Weights of a small transformer language model: hashed n-gram embeddings.
Each number is 128 + 32 x the weight over its row's rms, rounded and kept within 0 to 255. Layers, rows and columns count from 0. Numbers have three digits each. The size before them is the row's rms in percent of the matrix's.

# up: layer 6 MLP up, 2048x256, rms 0.0776, rows 566-665, columns 0-63
# down: layer 6 MLP down (transposed), 2048x256, rms 0.0716, rows 566-665, columns 0-63
up566 122:095146123131148141115133146131090139159136141133175118029134039127112074127136104176150137079073122117105164136051109079089142140157182099106126114125164161104130116098125155079151116074138132
down566 113:101081164109123171135097169127155172132129112061167139080160067154169097142100110141133174099040102162096098142073110127118140129175167255134105104088146132072089178088151164102152076199097159
up567 112:154140154119098143118158092128080123127158152121165131084092132113139084137119160171183171156112150093180164093126198138091210137130079067049124133136151074057137099176127145144118101127144161
down567 122:130132111135115108128137134177150147106138125096137136182118074120146065083124104105128141110088101145131098096122154083129127088124093170153172181183169186125080183098152109158104110141119140
up568 102:164152125152096097098188091159125104064147141123123150152146120120115123156112164166108117139144078080100090099155147085150156147110129073087126182136165102121153102153228096171120100127197167
down568 100:133103063141119127176164119105093114094140197134145189103107146148114150182105099121108085094076115084155126154135097136161150154206134108114116129101126097068091171104150118155136122144167081
up569 128:131128113133119109094134183116126117144153148126094138164147040114134127130113091127200099064151161093072150140138128156167170174110130152129141132134154091108135116159110122169049090113126136
down569 129:129076153152097141155104089097159075132132173144107112177164103118128157070160167116181087092077166148117057110119073075130111102161179102162106144106194122105134097133179142137093059141133103
up570 108:131168099110120143137119067078086122146136127113151131120122061107119099123147109157140133106086202128187131147135101124042149147083105111159127087152143137130133130159182106132117110111147108
down570 109:110127120134125134106053116113109129105141115116119145119126114112092182136170073147135130119182123209217148131134114112060097111100135133145155138162087120150112110109122141097196137181149090
up571 092:155128143088114148146118076101118091137167166084149142129145061203138120116151100139164117141135129147136186117130114174206124120154095086074140081205152148137102136122113082120177060097136187
down571 098:105098135114138170174102170116159123142122245168118129133111140175164120102140153118180136087106104110136152113109146143128098111088141131114140127094113129115165114118057140164072152153156122
up572 108:140167162113143082067162107094076154120124081114122131082143140128138205083142099170080113090149074124095121148134146139185133117179097128138157144156189087149179144153154138127059127167121122
down572 116:147115092130121107132119099126115087068107072125106117156149164107150155088154120149124156134063105091147172123150123199098070154067179132095085154201211133126150106127100112179123096120160123
up573 122:128142112110142099089125145125087107152112123168131128140152084142165122121167137153099179125097138094044147162056096103131153157132110094095142095136137102123168069160164147139116154148128168
down573 123:131172091124098128097163139117106091176104088152144061071152106122157124129053142101166142179173104086132167058090144104139128155131139124150096114052162093108123095102227176136110116151157091
up574 104:128107131145109134081117117073091146130170198110179115105099139090152110106169128076158126098139169150106141137116109146199168208161104149102150060138128148144077086148062119138184086130118121
down574 099:092065169125110151103069065140107110124104157159106107134105189106127219124124130110127116101131144167081103165114120132047136032152110168096135095063129150124090116198089123185152176178113144
up575 064:101175109135075124086179054124060085087194163095123142086154093198176082154163141135164132106123142079142152159108131151110215158119118128119124125153148140110139090162113102163116120125097119
down575 052:135122134166124137164092122106145159157100187083132130152104150123167137070162151138130156088169118178139117159150132123161101129168109187132182149085118162151144067179154087097103086203148131
up576 103:143123110129099135134093139114113070128173161143163128139120142151135119124128151122098142085112119096090158144102118048075143130169094074117089156098122139123117114087152124087138111137131112
down576 103:148162145092144092098134121083125097120129127143153082164162149127146096176102181083133094166126073137114166160118115146117146087115108132137080112166148103107166120133202161113108158140168142
up577 125:114131092119120120108138137138091104099134142101096122113166148197182121159155165147158141095146102077112155199103127073122127152137136150057169116157143125094238104207196148100126163144071090
down577 128:078156116113125140098146099118103097164186091115125107088102122180116170176189172113126168081109122084121112128123113149095091135156181120140086121100083117136097072188091212075108122170146081
up578 099:154138123140089122162182123144127095084152137128147102026188123194146036154155184152117084138114097093122123151098081115143143210121153093114143127160206105058179150109127126112094116114135130
down578 104:126165160149187145145187115161137106101126103108067124176179159090149102131077162090133117097136106153110113160108124097129138171140175142143039114129147093159149120208163147129103145181108099
up579 092:122155151152143153110120143142109099113113093116166148144131127127140173141156167184167141136077129059165114096062109158149113137080098109054122150165157130114134157187170095128125085125101141
down579 090:132151162090183167133093127089082108103140125155133195098140119137142167166208110138115099122036129118192117141115122121107107167109132096074107090111157129208118108172148163147142062129134122
up580 130:160165173142149089040146076094129097022111148139129062129143142150112128131104163117156145108073117123175155163042108121193113131123164158137097104122114114163139068141167106089130159117131149
down580 130:157128115133145134163140147096154151117067096183131076110075135110131125141159123131129125119117123077174149168143175127121087093174100057104127127167072147142152115095092070109129175105058148
up581 096:110128096119111158152095169115134153082099122133144140160158144178107190090123105170161131114139113136087170187135138126087124113149069154112166176134136094119145112120160109170111123102098146
down581 095:088133166072148145079109142038091117109144111154132145142096142128179156126126131103187111143083168113138168096186096120166144092103124068165101105150127123094094165145146106157167151078130143
up582 107:135134102136127110044163134090116132102212121081089143141113102176143140208162177133116104156105178125100167143121143121157106141154147185122078081123128153132132057119132132106090132137113132
down582 106:140131140113127119144135122105144132147146123168110166077123102105080201128163134149100126138085128056145115135190141168105134102148162136159066106126091139118158094124112122130063138109127055
up583 090:161168120102149084087165071132135092102120155105119143116196177151162086155129197129168133123132113097148131116089101095154148112183121147132098096121183148183097128193245173129165129126132236
down583 096:095099083167056148173148165132144147118139087070165167094112125097104175126167166086136148144162108163104094128137125134160132099105123100091130194128132088149142166128076087120118143053143059
up584 108:162161127114119070104139133130092142058121176142127094128159144180153133113174114138168206097143103120148212143119176086158166158118103115132120116111112099159147053159190073160173064132151109
down584 113:167158109118152104079123088098155100117141148088132141179152120129198091161141149136100102152127060157142146112138086126109158096124156088097149146054152152105103134124149139114139163113065111
up585 099:133119125135120078094166113146143116094213139030135155099187091080186097110146166120092108079124096127103103123104069123100162087152128125102202116134168138070168058129115137083103145115114137
down585 103:162100185161118117130120170133249182146166126102157120186157137108149141153096165167122134178149135143120101139179054154130086173146094157137129116152111116121142143158090075139115159112147127
up586 085:140153123187136085103163137109088131117142141118111193102135085129191133121163174110108150102094131104120109182101143122132187144148149127083143105111137137097132076189174123134174067107123143
down586 080:151148138149141148141147168104170099073160073114123161150137132090131121107132148112170120114132111134154145131093117136117128136097101092124108155154125130118191128088145111042165109129111130
up587 088:087150144127118164130113096121110106131128175065146163117148103143170072113151157151219104213133148132173086166099142142123144143102125090148145149157145148117213116164147116141141054079155096
down587 089:167136094090115086129100137158137110153160126133111110136182118133114154070108133148120121130106116123025127147163155084111103171134170145128145064084144128120142115128169114078078157184145109
up588 113:096153159128108137126156153106052095132188115120185160083143080131110077152129126125171121165069174081134181138127167136122155199126140124122100107126213047165222056112179118138127084174148132
down588 114:129132122113145125172117110161170139164126104151067149180094097127111134131126151141158075184153140150150127130138082178123202072141167114094090162138099137117129159179098122140097113114124180
up589 106:130185165147084116115128125113090109117184178125119176147162073167115138125135157094103075187062164090131124174060130120155176135138174076102108130151180114091161098104206049115070148123155136
down589 111:112147095109120118164156110176170112089163108111073214119139112139107126130127154110144135111152147100103145106148181137130158133149078118123146125139093167157092137109112109112126097142140161
up590 103:098128098135102152066116125115110143126164191158135105154161088117169141095115195082126100118152133123126144169137154077125217157103102075142154156097171115160080096082129108126062158096157114
down590 099:141187122099094109099110152069020080125071096112109133098125138149113144150092149138136124080113139110139129115041109169154050094148113193151147109138135145140112138207163167120115110117166114
up591 103:167113158134116165090117104134125095108148167180136185037089070136161074152126122100126149138101164123100124068102102112113177177089080141053097163195141115112137122132064102178162121095096126
down591 105:144106120131133132090097116107115144141102183136085098139126168151173082153124086124075107154168173176123105137179133146154128166115091113104179158109113140161068087146086019118121154100052097
up592 111:115171077117093130138114116109051070111142135059138134118135136131180150109151101131175169135156135079136191147136141124102112169170125103131104126117104075155159148185127144180173127121143114
down592 113:106079136127083115116121135117158117099081186177119116165088151080123138133075054123133178113120112128172145153151111150089110115165113136104128160145141141138137141169117077120148190141109107
up593 124:159155104095099115136170093124101111137202159071143114049190135111162073106147201094083153150123105055083088170123144137129146201193100086126125145116200081158174125131140177125142123065156168
down593 119:106167145144068149142196177141098074133112104120103138098176146128167109112073105115140180122128095203145130148117048063157084092101121118102157106106129123100184152147152094071064138142131168
up594 087:068132120079160189126082099108129155114179196145141106128135124142141083099136138161188121116095152119117127072078132056153155156174096168126151165172107128103125091220197169127160107113122113
down594 088:143118091136053106163126112153140092174136195167096114128157167164167094212075082079132122179146099169172109168159117107135147140086147093076202106140128191076128153109060155126151156118130155
up595 106:104142106094106140140112108134112121137093168133063157103116160157124155121123145124111147172090165138143091173147108099140179125171209137083092140084157063144115109132123151186131128133128127
down595 110:104103138182131085100096167135112129078143124082128114204171105148127122114146199116143124084175060087152120154099152133133191073091082086166119150137118105116099142134099081123118115085127137
up596 104:161157093133112145077120108096090078108116114105127165088127076158152120132166155154121097124081148133159135158111097045125133132161173121130120147137100107187179092141114130110124126131134075
down596 101:139107164152088072096100144070101101108141170126123085152147152078174104154139178110151156187177062113112082126097140091115163127127127115115134040138152114147082128130084164161132139172126092
up597 116:102140127157148166105135091152113162151114125111079176062145061120080119138112135142168170046125114072074155078095113061098161130125152166124217188196138162118108139149148143088113094137172096
down597 114:109114109111083144139141115163131102103054117052130166071136110098096157164089152121138119131163100125142101091147095155135105114094108117115123146162135147101112101133194130092095142147162111
up598 108:111129169118164123119102169115113184075180122171151234146108088160165138139122157169174104143054161100103131142097101129086100108108134129112255140117124092119114118134141136117148142072115129
down598 110:132189100107113177195137112135113094075162140142157163153142124130143170144139141180164107154126111186115088166119067110069129149145103178149181119181100089130105165126160134120118217060128097
up599 117:171187155138079079118132111139110090138224118081100176124169131107117069159125177124154105163114150077145154172084145132117130111116172137097109081154121146131155112209149111101191160185167082
down599 123:137182109152099164138136092153160104217199161134123097110167133140134131075113144197165111122184185188113135077089118151111152141124137055146210154156129184112135151109145131102122150182166026
up600 099:185157105103112126095147092156145104175133177154139133133125063162127156129134140171109202087111187151115180108120108130057120108065124070140160138144149077131090079143087149222150139113072140
down600 102:110150093111129135154159107166145095164137044133137077112195079166124147145066126151163157148136096102099103131167138117115188085082195146163126102077109117085167125078169102102148140139136135
up601 124:122175135132101135157110104111095143096150189128155215123111140194198083134118117126162137131113159061126093161131186079076138146048093123070159150114143125114144097103130141134120157110097129
down601 123:109140101134091056109110122089093091125091101128135096131116123133104051109071215118139107083123132073150164116141125160096146110131096156184121123107097118162115097101116110135173125185144206
up602 104:090114112058149120069085149146130140070167146148124086146150102117125101118120172157091145073150109117108187132142135064158176181146149157125098126132140106124130130156108142153132129144079185
down602 102:150126056107054153159123117073102129085100147119162143064067159172114147100143076108154103144181151158137064118158124116148074141111096086152170153120132160125158152099182152119131142134212132
up603 092:144158132142129100073128113093093097141129106112062151115178114126098082089137165122171158156109105111168108116142114119146165111102149149134204086130110149153089099162137133150111119138157137
down603 096:154102113153101101092115150083080093207190163138130081158143109110078088157137140097164135109113104127160141056103130082090109096146196132106149106129099096180146143061121170139107090089121139
up604 107:141129132116110126082131163107097106119132155132147166119126135122135099108141123135148132109131080114083135130132150120086191175181135080072119102117141116122160110142163147095079100141213123
down604 109:124171216201147109127131175110152128126094156096148097092136148103159126143163100079092145148147040144142157124194180120096117177125138116072146081078138156107093069075154137134149178130158213
up605 111:151165120097098145121163132142103110065128166044083174121204112112121112149175154158124131136146109136091159094104142171151140163130157103110113132127178143130189125123172130095173117118132181
down605 121:133143139099161139143112134168169131112126070151140087113157029098070109130163173084154085135086092092155132132118167164147161160161146132172142131095098129183063128115162111167121064123140170
up606 087:136146145153126084148148139072132165160152158142085128152106158152129198107155170134119136135091138121158089110140102120155132064092085082133146074106127089054117142150098131118101134163120152
down606 090:130137146098196084138108115225195138092090139109102103178161071094144135166115122124122141212088124146082160096128084108125154086151185148108104131141147128101158106124124152171127127119100094
up607 110:098153131150124102107149149122136135128157100114133121095150074170151113149117142154134182096077129148134144185084077123132186108107119106130084112101136135010145129237150134095075144152164097
down607 111:158119126142112121160130116141170151120126139171180114187128132146175117149105122157158193125106174152151099137157161072156184102087156104170105139128123140108085117102156087094085139108102186
up608 091:095163092120128102089123116111085139127130139111127109050121061109125102092086124100095159093183147106118132058034088071107176177102151163106185181104134076104098156102078089145146118133085147
down608 096:114116116110074107172150136127138120150154081099111159203136201145102131085098164198137214130069097097144142097097128088114129147189114176151153098138083170124128166147116143041108104212130144
up609 102:150133108144085122112146150083103119109127144158125193161204100082099176123138109150101125131133101137136130208168180115123140094131131122079102106162104065151139103146162079169092156136156110
down609 103:118097161074177191158141093116129150101176123098116108089113236150111072139086120114130101111156097148207135159128137083158093125069051107156128163119131077209144095089175112121115146091164166
up610 115:105131124113126112129070105131107127141087189145135127086135195155161121158108150173117116155162161160161184121031129139142098150142120106162148202158162136150107126181130086097181097061095190
down610 111:171133144189145146183110135137196146103092135170162178136182125117156040084200114133105122118102034112148202097111138155145128119113152102140152106196079146144158096138188098097095099151093188
up611 111:130145150081131134136103146138124124101162151073103179134152153182182125175205126151175158145105125117091150152126105149118130159073164128072078128152164078145171066185140069143140149106158130
down611 112:165116124191074083115102151084113109105146112141077151114099180157164130080171172108188146091158101073124111134103096117090184172166115168111181147173099132128095154108125158086107096133096122
up612 104:122114139136162145132148099133138165181134123094108086150108156136150115136087091127075118140090143143135112111050103137156179138143140173130065137098133148169129110126098158176101101130106150
down612 105:137092157138160086097105145106149151111130111087167107078158045057079136161122152085155079148114109121114072150107041125169163129173208139112124114174141110085121168089095083150164098133152178
up613 067:166175065136146124079150109104024156098145164138153148094139112157175111165161166096134146161116134063157138139099128094141164125122087140053126133130137097095144071146185111151154124115085155
down613 072:121109125131116135119160135159114109142174145109072075110132152101120103073153163097116141127132149094107175094124112084132078163163154120135166208138142174118128136172097077102118152063115108
up614 090:126126173170139104097091173127143155106138117107154119076112064077174181133173110094083192087131077122145123118067091128100150155113166088101130116087151072144123172150118169086143169075146119
down614 092:128099082113118077099139137124149117118128125122144091178125112114157174147088167142145119175135182110128123209112135123178073149152083218148141165154119115078128093141112106118083117166146128
up615 111:157110162135118088086121137105119140136160121112202136120158142132136085121126153129166080170104144165117163165121143142114135114183137155135138139118179090103147153228139168174150125093181197
down615 117:143154135109126103114142103114143130110125093125174158135100133142063147123128051117207136134167105127173088158196179128101094134137166114155079089124159106146174146141086066205172097105150097
up616 072:157156086141082087089154114114069122084152131121142150071129119138173093161137147128164129117055147069072158165084163107136174159147103081089119138116130077121135082174136105121103115093149150
down616 065:116161127087114167132117127151125131049142119141149180136099130133169135121103132098109135112135158112140089093105108094128126165159152178167141132104159106162076099097159157147122110180199085
up617 061:132176148114112058087148105081079158110180131079131163099164114146160128179152160104136148117124124091094151143111133119109176161101098073094143140161171094077145075168194115131129111104090137
down617 057:111151117099119161104163092115093127119117066068174096133123158126104118080147128129138074083129153134180110079099126135112103156194127182087106171181175180171088157103110123146095147146172156
up618 101:152130154087106112141093127138124102057111126157100119146122139148122149203116148117137181090179129114085136110113218144133083132091115155051111136146106106146120125172162129101154116105155143
down618 106:142148091140089134147155116103113105137153110199136123133124112143171180144163120118176129113127047143102111118119139114120111129084134167125195140105119174136124070069098146088189186075171111
up619 092:105120074132100163109154147089095137126128179140185128142146107135154143074121160090168130143105125144137119141130145101093151115128136195117157138119136160168068147149143190068127096130136162
down619 097:195059165156158091162069152144179166168178127118150140117161116185158163110110102136139122147083107093136160097192117140143101148080143112140129165150124119087140102099073107100140173087120159
up620 090:095120113161158170114175111110106169094157128116107126093165120156110119123216162142123172108137143142109102152091107150137136158083110055113115167157094163066162141151083159178093102146095111
down620 090:136176099137115169159188066117093092102156125111169206165099172127153098152163121130146165164118159115142125161094141135189094083155166115151184054154149139117111118187120129156109141145122102
up621 109:134150112052151124100116129146100102141213118136131131087145108109165130116105117111137180181097144128131168180130129114122192122217105139124129140108123093140077129163124135175128139109199177
down621 106:153115085180106125192164154129145150059141100147100132106101098174068183130157113108080165165176129142133168113123123139084148128156130120137186103094143107145109193075165105159136217118082173
up622 059:146192104146116096072175082092060072118147129092183151124141131137160105129169154146142144150069141104087139128091164117109178167171140060052117089192163088068140066155195073137095136109116145
down622 044:124084151094102132135165134106121152092231132144121124125133139096080107093110187196111148142109124107069170094138155114078185152065102133162142194113148110170127072142163087117155107090099098
up623 097:140200169157149117128124095121101139135137160126131098046148095152131116161177139215113124085133143085122166126051150107175108166120128118141172167166148144115118090135141173162139103106134112
down623 106:144146155105094122101137123141133112088174087182119152141194188133129089127155050133123137129112160121124147092091142123177107095083163178081124121148146151153073125127163130097148095133150113
up624 105:213146130137073121126167100129095109095121117129147167116172133182111122124159158161137188091099151073098128160075150126097172165130151126107192117169115173083156142174141143163138107123127094
down624 095:183131131154107144192189108134132103154149170146122147114120116164141156131169111129118132077098107122058087154123138176192114085149116107143088185143114096075109131135152149106095110113151133
up625 099:129140105143096079100114136127139134163143114111140118111094132143095157135158151170106183060086122122139111103090194162122171203135147126079109107204118112110094151125136139112079141156046171
down625 101:107117122168129144197132109140149142085141107116178148091166131135118133108145196141158138106099109183144139145131111108086097210117129152122155120139100075137147149134097106131111126189124011
up626 112:139161155103117079066120122104105103106127064144108119091161122151150163145133162120069074126064152140139191143095123105095104156129078122141093106139124078149141082133124145158084133153156143
down626 106:131087137198120142178091141136184134141145122100142070146147122147134144057086116065126101143122148121110194106087120187101184086084109165143155124192096105111088087111116102147149155177144159
up627 067:187182087149143095058154129120039098116203129117122190104184115157178105130161147116135149134092125041149190203076119130114192152175117114080164124140144086112135091162189111132139092125098163
down627 061:130082134090076072176130135134150125165136125099142126154123137100110187113136159182108154085144139107085178102146116114087073177124147156144141098159147145134103137135140207159111133131170095
up628 094:095134132156072135101161112111098136125129139103110123148158078095126068219097179162123150179130148128086142124107096137102179163175130086140087147168118162075112117131076098125169105090071144
down628 098:161120136156159106146146111130135153147164190154089097180171121085152146097097124085095100178177119100143173084094120130149170090152119136100152111174138112134136120165148123149091083168137216
up629 108:136138137076088149124148088114100173063105112118161158070120138182076119166155143140126175128063181130103130171119147160092143170118110095102143118193134108081127101143124112188110132128137100
down629 109:195105146058138168065092140116133110162129083124179130129074205077139153169121139150123146099132192107122115103106104094114159179104092075144069074164062132140120161144135117068173132142104101
up630 110:123193102107096132130136089079107122146152096131132113131089164119152072140098192149111123138090120057130103124058163099112139142117134060127180132124118112118102084125134156096147128089068095
down630 114:079086121073145154139122153067130139171101101153120124146095101052123146125085117141096137107059197122132113095103169157098111068130121144205165114100100072096096209128175155117197105100128134
up631 097:116139139148111133128155072107106096081144166101115158127118102126165107144103129164089182151149161152128114190040134169143107189104087136091106122125155149102152096142109093163121069127127157
down631 096:076109109122104149159111127076118112112159105171106130072100179133142157105139072107113125100172143084143128160106161169152082116030111160143147142133151184190099146131159168200174113175172136
up632 068:138150107111102106076193116127040099080172182031164134113148133161161111134194163120128145124156086062159153151106125096120155126107100118070148112134127089060161076159186109139142135105127126
down632 057:138136098155155165173168109149176117129184134150139119142130088103109128153134166132106143086126049125138106153137130130170117177113147157191131134110137161121145114107112170121129176183180120
up633 082:173173073067166094110165089118135080074091110121173112110114113148129189122183138105141116098176113117141134065070212170093141116114149135140110120166080112156133111138143070197181143064100124
down633 083:115085133147098197190137124131179180157153113136129144102110122148147110106090104150122143145097153119078106089159132136090113128110146107118135121123121058180222078107140154146134158144170121
up634 097:100126119149115161128125078106106141132162144101096133097139103152159112139105182121124126175129167082096104113145163176056192132128106129129192096089158161092145112107194164096079128121086075
down634 092:128093211064169127104007149106138155154085106146113164132131123134135150077176122208113159112133117146118147150081105171162130111112187066096064072130140146127083138131112125150094137120186111
up635 132:117178100134110124122174120126131098146202090135098126142165097153180120159168139163151150137124126090064134196139184135139123133130088130131122141116118126111181116184119155152115117165080162
down635 126:080164132120140170128158125123131118200137150102132106128148173163137122170132136066119090095147099092164088186135142136139147148182115123152113077138124114102225132179116115125138075097105123
up636 086:153138133098105120118154043143085089081145120153159189101185105162097171138112075171122119089132175095117105078104069088126130080159111119132101086121127108153103126118134168110099152065075204
down636 092:070116157087118143089088153036107165198136098135131119133165166077135090163063104126071116134062058161112163137180092182163091115103154103134140098179122174125081171098150120106152097114099153
up637 096:113129182119148157110113151102109139127175092121098129143100076075147164108150086119116119123072167121056125187141122136174134209188122112141103176155157137134131154153151164158077097100091183
down637 101:149202077104096108132146098093139104098093188099192138182109133115178095138090188122064095111120135155138129137088085121111204099160122043162113131118130186186120144113129145104107156143139105
up638 095:154112170126140063020119159078067159136157141089165137108168097074142072115137124140128130078077136106113100185127154134092134128089145150126151105155124144134106150157137130142120097119092154
down638 100:082124116118128140091111140113107119057124103100159103122091133152129153126152186090148121110102086165113142123148184108154135061125112169047118078116103140141114095122147105148143157118156090
up639 082:181172084140113105084160105126070104101163159105100139097169119202153085146174144146145130164113137056146184156105106094169202119136119079078147117151156104116134081180175089149113091140110101
down639 070:146114177127080119121100137127135121106139086162156161139143116151103104084151071127168167089119146105109147066085147186103105097105110107094105145192133153101160116124111153108159108113180129
up640 121:166255128117107093071187092154126086103169102091156123082130124173116141161092150176125151137072091101176100150127101136146100135171113118110180173196139157113122133181153139113157099082113191
down640 115:183157147153062129132137123132140091126161066170129136125122126118159099061103129088156162161183082162192089103179055237140128174170113152198145138105151165125130129126133140109108095133062127
up641 094:136201122122157101099133126120111099065114133076080199087089104191190084168125120109201111142084162071170106135106162135137139148149036097077130146144122037113189118142091086119121156126096131
down641 086:207132174150116067129154110129161112155132121100103170092095141173183092087072148170186179144180129182125153126112126122081135122089067145149093114147110158152098092144127134096202121117048119
up642 104:140107115130122139131184098105120099134098137068170165062132074139181123169136087130108155056115137119027135143111120147075139108110161114164101108127130089085185151132130153159099083104108100
down642 105:134110115105130092128130144129042147162144177119084146179101157103175108154113070137145116160167156131119131066120107129093093135180124125141136151066116129138083125115135123151118112194119085
up643 123:111149097117066137137133093120065150046173104127110120127160092131129112059126121114177121181090153126087170087131146134102119120161136078090123132117197081104105139107117121101102097106133174
down643 104:044122109114086212147112149084072111157102071109105126130114057083175140147142133066111134154073143143127115090133148162141080098116110075121138096126149135126108204112086120133136105092117130
up644 103:144151098101119141121105140131110131119118116161087147068141101138127107104108104139140179138125133132151100145169154125082184156113108089146146101155163152145162113106163095105101112131119127
down644 105:085145166150174169113092172095113167129111134145179102053111146102123098083165132081166130142091094128128131105208122122102142099059117086117090165110139036130229115136076140165181096134137132
up645 087:133158124161123080113140148155165139062155167108100123129148105098145185098160183113090113115106096078136137109027101075152134171133134106044157123194118144092093101143125061152093137105096107
down645 088:060095195136173120148104167129255193114146074112150148125149173143119138157147093127165121087175108114145079155159168152146128101123106078115096150118148082128148112077140105122078153112152110
up646 070:187138135095141146075151124118081111076129138104153212085129118138139131123125122116198137126091171062165181137056147146164145152175122134059113125121165084138164097178136147190085133103114204
down646 064:120099108111117156153112113125134132145151081121104143115139125174114152038098137144159159160143151220177117181143091132149171114146137158129184102130075132123126109136173087114121113113126169
up647 096:146129115136129128098138118117135117130086114150150136093145114163105157119160108086097125104149122090090171151088087030081138121141088115109088097170175116097099103157156148111135142050107149
down647 101:171107140132109082128091121156162117117149126104095091125115112145098113132118164146149050146083132108160167107112118153084141133123107177119124139130135121153142074153165125145180127175107089
up648 112:117105157153132107098118181109109142153190147049134135131143130119140158169206157125156140174126112107131155098131134084130161108140109108090196145143180102093193089162163089112097106092102126
down648 105:172101112204101119150121172058143170132116152109175098120097170090130124175184114134117144129189144158130090087152148115118115152132102163123202155164146159087122094096155092114128134148187109
up649 123:139087139142093147085100122098090097060150149080116183129153061090156103142089133119132115095122133132115158126082123128137142113165158150044163087158134140128106037110176138113114116095148109
down649 125:154103128126124091052106183116095132150105132195140112064143129155144176111155112158177134082040117054148124090131127175124085119130125145156139081146077091178144109145137115116148089193127134
up650 120:158133132121110079065145150140117101104137121157138200127159076103109140081116122124099107150125126121087159083108152104149130111134103098082140087153158118113112101098118084131067154070148133
down650 120:153114108127096148142133100124109110157074131141132133123092134195083107120083079138143079155165077111172132164108121139100126102130180132116073117116135143139115183142122140122093101149131105
up651 108:128187115137101136116165108150136089056093131120129193105137104139128140166133117161153066122090078113119143095096117115097158097132139120079158154129128110158142094140121141118111139079115215
down651 109:109136130174114202200162113117170159111096163118069108115066156125057101089164048105101085088117087093111107106131117112122107091086061101133100165127157128125177121115099117111148088113119100
up652 108:108153107111137128140113136129107171030129152082133185161168143156146132150109156081149132192134141064138120126097157136080180155098083157084171116169130108106123150187118068162137137128184195
down652 104:061145146094068184106134166096064141092148135164118118086136131141078079131143135102127157119170155055094093141173206125189200119143141142100135144148106089177093120087145177141160155106095115
up653 067:134202095127143117061153117123059125112182143069141130071181091180157090172122126133172130143121092097149219127085064109142149186130159093095142138140137087131131114156172108137143103107099157
down653 057:115145128130130115157216086155101093162065155082066137148088160173171124107146188145095082084135083120148109139114074142094164154175076143152140126125154112103042107115130194118146130101143153
up654 109:110119127122140140113130106105092093149142135146120142093116139144203144141150096093129165134111142140135111112134170141122138151127117119095090082116078100163199118113121118163147101104137102
down654 116:104119183159126124128132103099088141115113118151081092127127159097166101069125177143119160113109166112094151106192149158147143117085130156125122087143099172138136201141119124140132097090146160
up655 073:128196127136098148082175109117066134118156131102131172106115107147140112127125165133142125146105101057141129171076117100129194154122160111112142137172138084094179124134188101156092128126093147
down655 065:158133137173090135142127116117124098106137126137151105127096143109081111151103137138145091135164147188185139069109154240061127105120095126151155130143120119204125213120066185140137100069138095
up656 088:181135091116156073096167096127140124128126130100084091105099157131149152144163108110133124178200128138081115195124137118151100118095139091129110108156128097149142101148142114071168103154120162
down656 087:182038209127098053140061177255228158111117161154154168113110126121187186125126069204139159080117096109133106116170178141118162128084144088152074134135123147145145161145153135143162090111116146
up657 096:124144091075144141116082152106146134100132130135193121115185094141135110098097149120150111092129171148103163137103118084094165101103145141112146151121173093116152111097171118088101111125168096
down657 096:115112174156148078131131179103159128153124070101102118086111123115061164152146124144116178166113131088092195141135174130136107060168132105073113174181104091137121169162153115108144146106123202
up658 096:137178098140145106101198086137132090143119125050168131137122105106176158209183139095123165158101118113127134157153137156110140111130151094115159079193139100098185127145128105132117133102161148
down658 089:255065065122098091193095123132238139100106118139133143120078130122085097204152142124198103164177148101158075140148135164108141121117140149131183135117174151117109117104158163140121146138157159
up659 085:083137138127151142067129074045004110143120213124095148088115135133133106155157135152147101200096133084193115155110108147047135167128098164111152121134133137106178054139161173134103090144082115
down659 083:129148125120133148101121217141209204101202116174153136159168182080119172120152095084080128088128152147072108104136182131159214140079121147173108123084129134182133113110138068106191159183108124
up660 061:121190090127137092084173111109067117070131137113147150128125117177159108099192139187100144114144122069080142139063163102116152170160123087073168147127166108126135124155177099171130097126118151
down660 053:129120074119099093146162135106147077135183128133098094160084119100112080120163128142180125138132129158091134117116151138087122145100111088109111139133161151119162126158155143051116057139069093
up661 105:110172150157091085118135077105107120129214165106159145086161113169154161122141159109114118078069123026170168141076144131121126127125192121111148106143167164084121147182176147121129137050098145
down661 104:108129073123119145185197077129152080113210121096072115132171132155115132110101161104104163092134136146080139158097111111103137150124137123122155137117107150138085110094141146107169121160104100
up662 095:096125074144084160120139138141131103148196152076151161154119131163129118187121111145123115153117132102103132149134113099192179166116198141109127142058118119102118051183126086131123082107138131
down662 099:139153145074148107125098122230192151104120135109104148106127166135123141124052080138140112136172129119100101141089129130124149137130092146157151123139176139128107183095156137086100161109148153
up663 066:155163086121118128074184069079032104092167158120110153106165099153149130144181136141178126125092135091081136125075145098093171129154129070110153110171160093110192119131106135145098110115137140
down663 054:098127133135106129119097120069058095129127147188102098107151061109118114129155105080102126083091071112160162112145091141143133169132159137117133169165170128099129110173139160117105128193143129
up664 113:130135159093096125120093087211107099117110101097052134137104147219189122186121157115153139162079108122093174128130187117117130158091079133139096171184156131149116140103093114169107109110164174
down664 107:074104159141158160127085107108079186140133110112154067138185126117133189111158069120105146149146104121170143108167076155101122138058226165114114118113160096104128144145094139107101146128228175
up665 092:090174135140145108116104116151109137164148126172063190129122114151154137082084130069119151116099133156113158092071118126123138169105078157124092183130100182166139136120098140133136167173048136
down665 094:150142107138145157167129151112170159175138114052187183104065155135103121165123102080146092102124198102188110163111116165144117082137143109131122114115146135120136099163117147148197156104143083